{
  "n_layer": 12,
  "head_dim": 128,
  "positions": "learned",
  "qk_norm": false,
  "init_std_o": 0.0283,
  "weight_decay": 0.0,
  "final_lr_fraction": 0.0,
  "train_tokens": 996700000
}
Each number is 500 + 50 x the weight over its row's rms, rounded and kept within 0 to 999. Layers, rows and columns count from 0. Numbers have three digits each. The size before them is the row's rms in percent of the matrix's.

# layer 5 attention key, 768x768, rms 0.0228, rows 528-593, columns 288-335
109:469521579436518491528503493476527573498452521485453433489506451554418423501488479434458410572500392445535539515398515556511553429473481443441496
122:517575407464444534454544388443454430531421509491554475490491448491574463471612475500471504506564500602439582518416488438475539511477465519537420
090:563539485517494516529491531489558485517504404478403492398524501543485492487468524470502490518495437505542489491427507544561516474387452507505479
094:356522583477510473547515440416461507465530583497549462563483505545607459516557405507439449511524506507461428491439567482516502561498511473541501
084:589500434519504490530472526485469509461499364501492450468600485547425467484531493489415522514527383493483549528503460508500487424440508524555465
085:539524446477473511544544371538522539552446581583488540478468494560552572556438464474472428473467519495461545461500512489415541441556479470446479
113:542455528506480514492516512477495455499603629534375536528433527532546431539491531516583526466463539419429503480518576505574313520525553490512572
078:530523475570512521481444604476426527467547476449551466533489491507467549492492475520418486547497496494510461579497516492508440495469532487605489
094:503512405487469559473551497605497485577474623471550575546473426439571532528470555561475497481385505598490553387500494489431499494550522504439397
115:502548479486471481525446532529583557476519499582380600462519449578452464534422513495421485487510486519608448460486502516508477539491512453477503
114:551447428409452532575452527464497500473555543577484517506514492532560460418592534531545490543570583471481495515475477492513451492478531547585494
111:459497625455531480503558513480495556504443529531452471432502490530475489500464482507525512462504462457504531493401546564551543490350474530526565
087:479448532555556473456486566528549535477459557448400502403532514479431515419479474489485553505497499444430409510487438475525453475460511474482565
111:405575609468560521493593493540503522486462488361530391454529538353415502435487439446508483511450533462517484485437396554529528549411501521519554
115:532449538550504466536517506474470508455424349546365577578421491480409535528461511516582575507490508573579551535463491507520513463390494510446552
102:519453401495495433571511579561530480427562415570527509529466462452558515514387518498481590458419485565496503500513563530487516491497478460428473
130:461472498496508416547439507454513485516496442574490447485514571474475596518429520472540535460529540540543492500565584371466609440438474511545460
091:504521520469449551525455574447491505478569350475591537544480495496488509496536537538490432539498477559547513580477520622532517445398411505448458
100:465455594543444444518504461479461441480423348499436520437549499451482522448441527511534431496494446596560460451549550463449578488448467471362582
113:521550497535500619516447520529522487454506431459566431536466487490605510447466416466477367529427461455613606548409443582505527500536460524561418
100:434508593545580518490477515531402499438486765415506408452538519536523525456507445450535531530464552416490500505496489584530469531503573486546571
117:464555423445443427522506466547508470522463412518586551521497428527486565504481488452476521495516439654517543495569606446460536582495566572472430
078:444507546468458466473491397505573505531472336517459523497517456484506446510503531463591409536591416579521558454530462447504511480533501443385485
089:476500496540509512523541417537594547489412518515376613577468493450426525462524502454505523539440538492453501468476444510490494580529514515423547
109:587496501541484461503456549507505498520504424560499455460506514517402431500450474449420628562495474449493585551519450496483444466444600406520506
125:424515537503540373435468481510419548543533654429503465434585595421452537433456502524518552536527606415589503563523462502486561387485520479542555
113:451545564484531531500494496486465549441390355438447444484549563383499471457472463518499550494507576542461416484383426445478575435402381632508516
116:498442490527572494493480500533485464654383356506421482457542520411348463571383566481482595456497502572505502443538437390422544459523475537497546
111:375480624475555484436474438422416518462535529521556464512547612512517510440553456527571494548555566513484463494585481398477590473503495495526547
084:469486490524502419517533418579440432553442461561516556481466462485426443506346557583442520563431527553550571423414468514439580486505449544481463
118:505504480553538528538419544440493430411498446555539428532508529515506524433556443557536463496543471443450441600501587435503475433518424512585583
131:472551524550559357536504403536420563427457525522516364460545524481457529494451416413463507597442498481555602580448459579459569413472425487539574
127:468493492500511522589537527571537476487509311489480449499490479493455466511385511425431450489547390503516526417433498477489569481477445520456431
098:490501575546562450475479380502436519549386635444494496472508490419530581508438528527502498462456531579508495383487468458415573548538558543530528
104:506502402464443513519475565471431554451573392530568535620380466571422495548522528551479526520523476556536550587448495533521409540469512578587455
125:425510541493591600470468558486399541559408516456478466488580529395504475460485501573482548432440526440491422501517479475483547428565538532469534
110:450493570496467488452475435383397532448425414441489458547547542476551478473540547501552624464513534556543461453486424467492551479529484597510595
097:424478593425506429537533423422507441562529386539500469457519538465461445445493463531493415520599500591479482489509498417520566455434492517562487
113:509430401484431450534493618511529529500549332583502537535436542380432492555460556511570490457482518422462546501566557497454510425512559499449503
105:439489500454521456529535500541486505544518527521544506442616526440452551450421545508519481515470575474482415466679509476434553510630526481431476
109:466490481512538486558437504554476560521524567503530454434587492527466537531407523431520443557501471397582604517612485540403535514615525371437510
084:552466543498464448524456457455460546489495537492429459441572577596513493500513496454458490460533484485481455520445542559556541491382451503451508
090:536542525469476517494448545501512568413491345440475486518553560511419479485524512447552499530527486447539464514496425432511492466480527511491475
090:580476421550433488432477455477446569482476644478483613574471466554509573477609504536507476483469486543520518461511504503518472562534540542543484
114:463513563481505497528607396415389494540528545559441469470536563546457418557519475477473493538564479467527538502496522508493577510504482444509576
105:473523479475456479444498521549471522456486505508362503429488559526452506514469515483460520402550536447545478436470426486537469465482536504489513
098:553439509490508501517557545473537542466502302486417488449534546513473484501551494475544489416609401480541449496535412467528450486418447480521531
121:379511472545546481494484459501544553507517691425446461587439496479487499532485409435525557478488484434488563507486500493510528470542546493486443
118:511521498426499515476541434548530545612451558544528470565493449432554459523528547597467420517493486495493605527447539539520503385518503545553498
080:465455449467437454500516408487536524563510583576458548441492503466594408511474581502547458498494520469522590441570551515452515491556575484434470
112:478545569454494488475544441608487530490501491466450445504586574511488487486511491448511457434547524601480496428478466463514518493471490515553453
113:530471482487499471564534533439432496524411542541474547530525450521430518511510497526491632453486465497387440537519535517475514461479566503568516
120:464511464524432542550544585438420375386606360550461445480558474540615496486543510517424485512562451438469455509499627423542418456497535464507465
104:464449496516475493506502438461470524633496467551531468453502491448588510534479527508430428420464486565552514463513541478456624424560464387470427
110:383497506517499477551486525478512500481530482526446529584473577532456544472537502510618571471566512512404381466586490436546582464535449451459478
098:486553482459491524530443536527576449491503516591537526495519474519532519462476464414488456551533565449537592523551426494453432460493592423513481
085:546485447582520475547473527529418520476462636459545546539495454504511585523495492545504549524419569478454488565484529553489533505533483541511486
072:461471555507526466524546410464526491493515525528427487413536473515528416494452497419464472513562506468527568423439496463470544483537464397426502
115:481407554564475527560613439495507374568580567516584382499481514496581499476495464546465491562444540515453452505571587507505509530528543447571548
123:570437434475490462531463525490538514548501492630572489440444484497506499548453485514495452523508452472408578596506546573476479474504478495532489
115:420577496475547609482518428479420502429441659456520597544448501546457534547488434552580474499470484582543542466454389557462531522561486568461551
122:397588425437590489528452515522566522521512619480545535479498487492529556476445460501567483511484515595504465454532491523480552518617456461440444
106:406476526532471490517432516480406577463482444521438558521566503552478524511456520431481557468489548549571478446554506395433533473493513438400489
106:584525463500487513481577503542520488517449607463484486552481503473575594521487476578477648447387572528422347498434568540542434604528461620591525
117:453460461470526490470481475544536565572515476515603465469538493458424464487505443477487478552486494466468551543503473498477591466599515504525451
128:589444333586500452547453443529531464561451454501476513467490528475461524580528530468557517514527461557466623478522455435412542420540472478505495
# layer 5 attention query, 768x768, rms 0.0228, rows 529-594, columns 288-335
121:532496451486558520433491464449467434474419477469536512490595502529529432436595437442464496501531474568440508522511467386530574417460404488467517
098:585512589471442486584540540544509492458447442525496557487441583491422535563430457447467539457604504479476504474593455429503488557519574476412457
099:426524541442568531556529532436474480440519455449468476537641568497550390512597486456508492496480545439404483553475492496513548495436438518494565
082:564464483563425552461470509465452483508444530462503473459517513630510539516567525445470469461540445519473478485451504493476468472551607593440489
091:593544427529437510547468494464470478492505479516503513530526519505492440480474545473542496442514498377510518525500519447478552512398512483422454
121:536454395491476513507446606503591498487578564484477524572444477564472447519462459556525458530459523500411389549440575599515461605495566525511487
073:549481459462506550504416570520517481509439515479467551536514456509514564541586496454394460446491494488413454520544520589612415569570523582545495
094:473550505505448538421576558596534495555480469542460643582486402382555477434390474535517575512520518494516511480570508452401428489482524540437452
118:529509486579502437528535508512551492577487408540514533537446417505481438489456545497443562482529493581541457579551462537486444610583536595465476
114:556524451529523432497615547499532522467533538469560472422409420488455534486480523541454471447550444490511398475436544512471473455481534500558508
115:442519635485539487531478445479439640424491453504427503517612619391501461578455506414521486552498589439502575533527487403506574462450489487423537
088:464495513624633483490629490611573541537469482526498526509529431375439527471416490575437562520530512488461406538491565529454467460574502457537605
108:377525583513538474531520452549382505437488523405470459409567586445438513552478536419540540501486568490525570444546418453552499470440438449458642
111:580458431497502497528469575539477569474470402534390545539414560506332513596489509523469547498495571486499541507521505489447500536523504541436510
110:498527463505456550550549609603525513470487424593611547543372435376545534499438461514427606491525499471497480537626520618461431496540484584486417
128:466501438468509475590397537528507459515499484498434532406488568511507533546534558456545468524510512485553489480521458500529499562423395519464504
097:540431450461443492475531544482520491444513457487462559515445525454471573586511463515361492440543553612534507475573510489550537512609510450481488
106:578440547546503596551526486524455470512443389501435559478563592453427492472504449488416591560453590497511461503580498485471573536548495506405594
117:504566475471438428537480491452469561458547487461504431487437562545568472538531592473507496436472471467576555529472563511599475512409478506530485
109:461504568524559495501531456549474543441510642486472407542534563471403510521502539451642483474507594438541501532501579598575465518446521467535633
118:464464442468455604517499592530469447503461457616514564549550454445544578447551473455546540493485542593474525407535427446458503518575435542495503
082:497472523442520565482569458484568487554636387495490481470498533544530444458501466480478476595479493560486480412436491434412549548500427457524537
094:492591541522490526507407528565455614568538512572519613487515530375369500546413526556513537570446508495475629486528491468405478495462458508513490
114:551464479587423553464569520509448527488504504544487472513424447510468514455487442492428567493495418425525508506481489507426374476516581518480563
117:340396538573565409513467486483529551497461590491518455457519547477436583478500499521475495514548462428581459562526413586557493525442468441562553
118:460524524456546438600610449523427489429379433527532496432529561495466600471438483509445535500482474486479565465455483432494560470438364464542461
122:564455454483504505530603432559503493585388494551463526357480461546456562510425518499499556458521441530598537390429464512409447552509463479484576
115:422511629510562490476512498446464496487421523379520420486674539459472548487580455456488458601483502493494452555504522547562649461474390509549550
086:585486599526551513573478494571513536423445434575469568557563466502494490505489521519549545542519503398572590541507404539471442390464403518508598
113:499574469479577453524443470396494448527494511487490493450473557573550454573537589513498433518417526538465502550444547457551554530468401544511519
129:547489580506535493526511471534424587457419526496581405449495566521436490505466509409479535537597472455525587457504500627526476437506445499547504
126:546525548486493610576569485531547447460497381559531490505551563472510515528443524422479520536469484410562534413528492478482565470482506511534502
106:447538482492529577481496376492436518505405457464491489510636467431533525426514473484527541494459516514501524455493388544491492484491446536493580
100:538466469422497544468461591571506519468526458551492608529402433527506551584579521495430488469470505564408537513549563542489394473584453568560463
124:412483463526550550447500451506511507529446511510490548480632517524459489513516518556430603436475529457481401564540527494459596534527562522405520
108:487402579469587532518484423478397456411432518502567479520600562464474561439626385374531486444528469519441481461510428483541644438516493506452572
109:442504514492486459580599474420477422474483466417475412371580516540486612469517458512450474564516487495484474397438434476440555477425382473522536
114:420482418525447530564497573465463510512563490589486519375384507481486572583418511493457508434471509479510521533529518430427464591484581460488495
112:451496533523499497496459456444532487570490555525575494451581475458511579435456548533573543559453501430587418443503410451454555470568581468533540
109:496522566525465483406447444464451570639489559455495424475520489434468453482460541447486503504485500442621519511523556527482525516525599485494517
092:573409421502575448469496480545482422442584540434492458470549560589556477532539468435491435409527515559432473438387466513539560425522523454450424
098:465417543630416464614502485477528551562535506512540463429544560529447560478493494473491438468399460499503513555489500441484567475507556415473481
102:551501490501480548377399609523472522465496507491535602565467453442495511512582526500410457453509509488390457493508502535531466478562530550532457
117:528468587549456497473467465399416553516474486487496432486594654548447414544548515436501440565544519421498554480553461436497629443431497458416476
110:476403455552537368531578521553557474580556541549536510479388413546465477432486468505571556463628470427522415481429398551537360547530582454526459
104:592421458453546435482503447474505479553456454440566451526410536530498448463495509482461458451572410500526490462504471435510595466556497521455517
127:384517418508558514464440583574496460464552573571519475577503515503476569463514462435499504492545495491533534503462526587534436514469432526669539
119:496506524465546471506512457475496603432409518454495530472493479547514567472395451566497458449572473527510535587451504547440436508542490493478501
083:481509449530479448471504472490539508487639507558523475448493464567599435470476461531569478521478517521518504580501466452443471474440498474526497
108:430473549512479401596506478494428525543462555420513476411519530539488528476488517377536409426548487595532386466444409514566455599465432452415471
118:504590526520517554410533481504449555425375456526502509467515439422537521455514480521528524461485522464364533511519489464405551379530505604472508
117:553427496605507538489518589420501353516494395525479537525579442553569368454606482555410564532524466433485383504497572558550489520542564581483507
107:519525446515549428457495451423528453533500431481513518496509526476586353469539467523383533524547450474510440513502382518454576501520555446469465
116:398539501519544454463451512486512435518580468528514512523464552497508485469574471485504469554474507475429400448518485433495617468494466526550443
107:478526517545475366501539540462510475557588549432455479470508519514476429542517621498481560479468445517553465560493503492520437535374567480500590
097:559554426530531605467510540608496538491425507550491549527482492418493498555479529506399566436447612484473524563569580517491482443593554521515478
076:586517579588564412445609466495502507501514421438529433461560535524504356401470500526460582564586463389575500519478492597448534463485492466545568
115:476486510571510606537506520496557421483547531480504454501600483450527507465549493552469524580447500442503392512565503580552494524437501491455553
119:605553419417480556480520516487464565440470457546464461517405444437509543480450479497475466485519504426516613451436634477430485440498500510585493
120:401495550475496549447442471507464531519452570454501443636575514456454473489531500436543464519495538598538541496519511522599565476519377547484507
123:410576538461509462573472477485611522560543500525589466597468510534501487493460486504609517589509492612565509549542489526525506501506438548592497
115:531487517571551444447525527514478424564485463441518546449617474498487471507517490491396545478447473552448465515487469538503570531542482516474476
104:481518509421454601636398533519495482444441532614566590551476521450576571483494450530550502455483485499442423515526464543588472549488483538512442
118:415556497584544477526556500495480519498517517536583422463539472541518585454473542502530512524501438505552578460387500449413479442456497425579519
126:570510331546530442464475501513493474571535521476513501494421485592504482481451523477475459501512420579505577436389476437437462512467453530481509
115:524495493531543459472568569590390547446431485529510617519474464403456572512462524526508596419493534474457556492518522536480409449544493499504505